From a checkpoint of a small transformer trained on Wikipedia: MLP 576 SwiGLU, rotary positions.
Each number is 50 + 12 x the weight over its row's rms, rounded and kept within 0 to 99. Layers, rows and columns count from 0. The size before them is the row's rms in percent of the matrix's.

# layer 3 MLP up, 576x224, rms 0.222, rows 167-176, columns 112-223
100:42 50 47 69 51 53 35 65 66 64 30 48 35 27 34 57 56 37 52 53 46 53 67 73 37 58 31 68 33 39 57 38 57 52 50 32 63 33 40 62 43 46 50 47 39 21 42 64 57 54 36 77 47 31 56 55 68 36 54 35 54 43 66 42 43 45 68 40 36 66 65 53 27 45 58 42 36 61 39 38 54 35 51 43 41 67 38 52 38 69 50 63 50 52 42 49 55 49 40 37 56 37 64 48 79 53 51 48 67 52 50 36
107:65 27 37 37 44 57 45 54 62 55 40 46 47 79 52 39 27 65 53 40 38 37 34 71 52 53 38 27 45 55 50 39 39 65 50 25 46 44 62 47 46 48 60 42 57 60 48 66 31 63 61 56 48 39 50 52 42 35 53 67 39 32 67 49 64 50 41 51 36 69 45 45 40 51 32 60 42 61 55 39 08 50 68 61 49 63 59 35 75 46 46 55 55 42 32 31 60 37 59 43 57 39 53 45 50 49 56 60 45 28 53 50
094:41 59 49 34 69 49 49 58 49 51 62 49 40 60 67 46 37 66 47 45 57 38 45 42 52 35 49 52 34 70 50 61 39 41 45 50 62 54 67 44 75 38 43 24 53 49 42 43 67 73 73 57 57 39 53 46 52 49 54 34 54 41 52 35 33 56 37 53 35 60 48 61 42 60 26 46 33 36 69 63 52 33 54 54 62 60 34 31 53 29 44 59 36 74 46 35 46 62 52 45 63 60 49 65 49 49 51 29 54 67 43 64
098:17 64 44 59 45 32 46 46 51 50 58 43 64 38 59 57 54 55 59 38 64 42 51 39 51 46 57 36 58 61 53 56 69 61 52 50 42 52 32 60 47 39 59 43 46 75 42 28 69 46 48 23 66 49 46 53 51 63 62 45 40 52 65 62 70 50 57 71 42 39 46 68 38 44 45 79 62 40 62 49 50 26 64 56 58 62 26 64 50 44 64 47 52 51 56 47 44 57 85 28 50 61 51 24 86 37 63 42 41 42 49 56
106:70 61 34 25 49 54 34 57 64 50 63 39 48 43 51 42 58 53 41 44 54 46 61 59 37 50 43 37 47 60 80 57 48 08 58 62 57 47 28 49 61 56 66 82 40 59 51 79 68 39 40 36 70 17 37 60 41 65 47 62 48 70 53 40 40 61 46 62 46 54 35 45 58 56 75 25 62 51 43 60 39 55 29 54 45 38 59 54 54 59 77 54 62 62 57 57 36 45 48 26 40 51 30 54 62 47 58 50 45 55 52 64
105:55 39 55 33 44 49 71 38 46 41 50 53 58 71 50 54 38 52 55 28 58 56 53 48 58 51 70 65 39 26 42 47 35 50 42 65 49 70 27 30 52 34 46 52 57 67 40 27 28 54 63 56 35 36 40 46 65 82 63 59 66 57 64 48 60 24 47 37 43 39 47 55 61 50 37 50 62 68 48 55 49 41 42 57 67 63 21 63 42 35 40 73 50 62 26 62 48 64 57 53 56 48 40 46 77 39 33 48 30 37 60 27
106:40 45 75 54 40 44 76 75 51 42 49 33 50 43 31 43 40 41 50 51 54 60 68 46 57 62 51 51 41 47 54 38 62 43 45 36 71 55 37 49 45 52 42 61 46 24 53 55 50 58 63 51 44 64 22 56 57 52 64 52 31 31 57 42 63 50 46 53 36 38 45 47 45 64 30 27 22 59 77 53 53 39 67 21 58 54 54 51 44 69 22 53 61 64 58 47 44 44 54 56 48 64 36 53 62 55 47 61 41 44 46 25
098:59 47 48 77 52 32 47 46 54 45 44 61 44 49 29 45 64 60 69 58 51 61 36 57 23 67 44 49 55 47 54 72 41 60 52 27 43 36 44 37 32 45 28 40 47 46 58 48 20 46 30 41 38 65 53 47 52 37 28 39 59 54 61 43 42 48 63 52 40 39 31 61 37 61 86 57 56 56 41 45 49 79 32 42 55 39 52 49 58 35 52 37 56 63 32 33 38 35 59 51 53 47 42 24 29 73 73 52 48 55 56 50
099:42 47 50 49 25 43 69 51 25 35 45 46 62 53 52 51 50 40 45 31 48 73 41 54 82 72 46 51 39 53 58 48 57 48 62 38 57 57 70 36 59 48 38 47 40 38 88 57 38 58 23 32 60 46 21 59 49 61 70 53 61 45 60 40 49 48 51 56 42 55 50 27 42 63 45 37 72 70 53 42 60 32 46 58 38 54 43 66 66 57 66 46 52 76 68 58 60 53 70 66 39 31 38 50 43 49 52 53 57 50 40 54
096:58 56 44 27 53 61 56 44 43 65 34 53 57 46 71 42 42 44 40 57 54 68 40 33 50 41 47 52 62 49 56 42 43 53 59 36 75 57 51 51 47 58 53 48 70 52 47 28 52 42 57 41 61 61 55 51 25 36 59 81 64 67 55 59 49 55 50 59 48 38 49 58 35 46 60 35 33 51 38 64 54 25 54 41 34 64 45 42 50 49 59 46 48 50 55 52 49 52 50 42 58 50 45 45 38 38 64 37 50 59 34 71
# layer 3 MLP down (transposed), 576x224, rms 0.165, rows 167-176, columns 112-223
100:49 48 26 71 52 57 45 79 50 46 39 48 57 30 57 63 39 31 80 58 59 40 44 45 49 53 46 20 64 60 53 41 52 68 23 47 39 46 45 46 47 75 38 52 48 37 66 51 49 63 31 90 50 69 60 55 47 73 37 51 39 49 43 34 48 66 47 52 37 50 35 47 45 42 53 34 59 73 56 53 67 64 45 64 53 46 55 53 45 82 38 54 78 41 37 54 28 58 60 41 40 52 61 65 39 64 63 56 46 64 57 51
107:58 48 26 47 45 53 25 62 70 64 52 29 30 73 54 43 34 48 45 51 33 48 52 61 40 58 45 65 38 44 73 56 36 61 37 30 45 57 58 52 59 48 45 46 69 23 63 41 63 56 56 58 46 40 47 48 45 42 55 54 47 51 49 40 36 46 49 47 34 68 41 28 57 70 47 44 49 48 31 40 27 39 17 42 31 62 49 50 75 48 51 51 40 57 51 46 42 43 42 33 60 62 60 58 46 40 40 48 58 39 45 59
101:37 61 59 64 44 50 24 47 45 59 28 53 61 45 23 50 52 61 52 46 51 57 50 78 61 44 41 49 54 22 44 62 37 63 51 54 48 50 45 65 47 66 51 61 51 41 49 45 42 49 61 46 68 62 58 62 40 23 62 70 45 45 46 64 54 28 59 48 60 47 56 52 48 18 68 46 53 52 60 45 38 53 46 52 42 65 50 70 35 47 51 41 57 55 55 52 38 43 58 50 46 38 62 52 51 60 52 48 57 53 46 63
092:45 38 68 44 38 55 72 40 40 52 42 41 37 63 67 59 49 45 47 65 60 35 22 52 56 43 51 24 57 53 66 67 45 56 33 55 53 62 58 46 55 35 53 69 55 43 38 57 61 62 51 70 41 64 39 39 65 38 55 58 30 51 32 62 53 57 45 42 54 80 47 32 50 45 52 36 47 66 55 69 38 57 49 59 84 47 39 40 54 62 27 49 47 65 42 33 22 69 66 32 55 50 66 66 37 66 46 46 64 41 53 38
105:53 40 57 29 48 85 54 33 46 52 43 51 40 59 30 41 58 64 46 41 64 57 65 56 33 34 50 45 43 47 44 53 51 58 57 63 48 38 58 60 40 62 72 49 41 60 48 69 76 64 40 57 36 49 35 54 47 58 34 52 59 44 54 41 40 66 64 56 38 59 59 49 48 47 51 56 63 54 46 60 33 72 27 61 60 38 45 52 44 49 47 31 81 53 46 66 41 32 51 78 68 46 23 53 47 49 59 50 50 62 70 62
104:50 49 53 43 55 39 62 61 48 45 52 43 34 43 46 44 47 54 54 59 53 52 44 50 52 70 43 33 45 54 74 45 52 51 31 68 53 48 51 39 57 38 58 69 47 42 53 43 45 46 33 30 40 60 60 45 38 30 39 56 41 46 54 52 60 44 64 30 47 56 44 76 69 60 20 38 72 52 55 50 71 36 67 61 42 62 55 49 51 52 62 58 49 54 45 48 66 55 36 51 23 64 43 48 47 27 26 46 60 48 38 32
105:28 54 47 44 63 64 57 54 47 39 30 42 43 38 47 54 26 75 29 30 35 61 53 51 45 53 37 45 61 38 43 48 43 60 61 64 61 49 50 49 55 67 62 56 48 37 50 43 34 74 41 39 44 28 56 48 37 39 54 54 66 44 34 42 54 57 57 38 37 45 49 57 46 75 52 40 50 36 30 55 65 43 35 67 35 39 51 48 50 43 50 48 70 59 52 55 87 30 29 46 66 57 38 44 55 38 47 51 41 40 64 35
097:54 43 52 50 68 45 67 46 39 60 47 73 44 56 27 56 64 57 77 38 17 40 63 62 48 43 53 63 47 55 45 40 52 45 50 68 36 76 72 47 53 33 34 30 61 52 65 32 49 45 57 09 66 70 45 53 55 35 52 65 55 47 44 37 43 68 34 45 57 48 51 59 37 50 60 49 47 45 39 31 45 47 54 51 40 55 55 52 47 67 53 43 34 57 56 56 52 51 64 37 56 35 62 31 52 44 35 94 55 55 66 40
098:50 57 48 28 58 45 63 51 46 58 45 61 42 37 65 43 43 36 51 37 25 38 47 56 53 39 70 71 37 37 20 57 58 29 41 60 62 52 23 69 64 53 57 34 70 66 63 51 59 60 50 42 54 52 34 62 45 56 47 63 69 59 38 77 55 49 51 61 41 33 44 46 44 39 63 53 44 60 45 29 59 53 51 45 44 54 40 36 34 64 62 42 47 32 39 38 42 77 47 53 63 63 54 47 46 58 51 61 73 46 46 47
101:70 43 70 47 44 44 55 66 16 79 58 57 57 50 80 60 43 37 23 46 54 65 43 43 46 62 55 54 57 63 55 64 44 27 68 55 63 46 68 37 55 49 54 46 39 49 77 61 61 63 44 21 71 59 33 53 47 63 50 52 71 53 72 88 34 39 49 38 59 39 50 42 42 41 54 57 44 39 25 59 51 38 61 53 69 52 40 50 37 51 73 69 50 44 54 66 50 40 51 30 43 53 64 50 52 59 51 34 56 58 65 51
# layer 3 MLP gate, 576x224, rms 0.225, rows 168-176, columns 112-223
099:42 29 60 48 64 52 66 42 41 49 53 58 44 60 71 52 55 51 72 33 66 47 64 54 49 62 46 67 51 61 49 46 66 42 50 63 63 62 52 48 37 58 36 43 32 58 49 47 50 39 18 55 22 49 47 44 60 67 55 70 45 53 60 60 36 23 40 42 56 53 64 59 50 31 43 56 51 51 66 47 57 51 67 61 77 37 55 55 46 51 49 66 48 34 55 56 54 72 46 35 41 34 50 55 40 24 52 34 52 47 58 56
103:44 49 56 57 57 55 52 51 44 35 38 41 46 53 76 47 34 59 59 42 59 38 40 50 44 47 55 67 36 76 29 38 69 28 53 48 46 51 59 41 64 36 53 25 63 67 65 48 62 59 58 57 42 60 41 33 40 60 49 61 56 44 34 43 48 45 41 60 61 44 59 63 38 67 60 63 56 38 40 57 57 32 53 31 48 33 43 44 68 27 45 51 48 37 60 18 48 46 65 41 56 45 44 75 47 23 62 27 47 56 49 35
102:48 61 49 28 50 71 58 41 46 51 46 50 59 51 40 42 59 61 38 82 58 57 64 34 41 45 56 49 62 45 38 53 45 53 28 57 58 48 41 62 50 41 70 40 55 45 65 50 48 57 43 48 60 56 36 64 32 51 60 50 45 28 60 71 44 46 23 22 50 70 46 48 50 56 72 32 44 70 66 77 50 45 54 42 55 50 58 38 59 53 57 58 76 52 47 43 49 53 38 53 37 28 44 48 47 57 45 28 39 51 55 15
113:48 65 58 51 53 54 55 50 52 35 63 61 34 40 52 15 55 58 20 60 42 46 47 46 43 42 14 48 48 57 58 51 51 19 51 54 57 56 38 48 50 55 59 78 48 59 42 52 71 53 56 39 44 54 23 59 42 52 58 50 34 43 46 55 28 63 61 48 25 63 44 72 53 46 50 47 42 60 43 68 51 78 41 45 48 29 57 49 46 59 47 48 68 58 59 42 37 42 46 51 72 70 27 39 51 53 51 43 63 36 61 56
108:34 61 44 48 53 65 46 30 52 74 33 38 52 66 44 66 39 71 50 58 40 60 45 57 51 50 48 40 50 41 44 32 78 60 63 52 48 32 51 60 51 68 28 54 58 50 38 55 50 44 49 45 66 42 38 14 66 62 46 29 61 61 40 36 64 64 44 46 45 44 55 59 47 40 55 36 56 61 35 39 55 68 42 51 67 40 40 55 57 58 62 56 54 59 63 28 54 46 66 50 38 28 32 54 40 46 37 47 55 42 72 58
098:61 48 64 45 46 75 59 42 39 45 42 46 51 48 44 35 60 75 66 31 32 61 53 61 32 50 61 56 43 53 43 36 54 66 40 50 72 29 53 46 33 33 31 43 47 27 41 65 50 25 74 57 47 72 52 32 34 58 47 48 72 33 44 64 61 57 56 55 72 37 35 71 30 45 50 50 39 62 63 48 70 53 49 41 47 41 31 70 43 49 47 56 40 72 51 63 32 32 47 55 57 46 45 62 60 31 48 62 57 50 66 51
094:29 18 43 62 41 33 53 54 28 65 53 56 58 34 33 23 52 57 56 60 33 54 52 49 43 38 23 52 49 60 34 61 64 42 52 54 45 37 54 53 51 50 47 52 67 47 57 39 44 63 65 41 35 48 57 53 32 58 54 52 15 43 48 74 49 45 48 29 34 44 48 38 46 65 54 63 45 65 32 60 69 42 33 46 59 43 57 52 52 33 58 95 71 41 45 48 63 50 41 55 59 40 71 38 37 35 66 43 55 65 51 42
099:56 52 34 31 59 57 76 41 46 69 56 21 46 64 51 47 40 42 37 44 41 37 65 52 75 37 56 55 52 47 30 54 53 26 62 46 66 56 48 53 66 28 64 63 51 38 59 66 39 42 59 28 58 52 55 47 57 52 28 63 60 36 45 38 62 65 40 44 54 51 49 54 49 72 42 63 32 57 41 43 45 54 51 23 45 37 50 39 48 43 49 53 45 30 41 54 33 53 45 73 60 54 44 50 58 44 70 69 71 32 37 38
094:43 37 48 64 30 41 33 50 64 71 70 48 59 57 67 61 43 72 47 41 49 61 61 58 53 44 60 59 51 67 72 40 46 40 45 55 39 62 31 61 45 36 39 46 52 40 43 60 61 48 48 30 64 36 54 63 77 55 42 48 31 45 59 47 48 47 51 61 68 59 55 50 67 52 54 47 48 69 74 32 38 69 42 60 54 50 46 58 51 50 65 43 53 64 59 59 52 54 41 41 39 62 49 63 43 61 55 45 30 36 48 47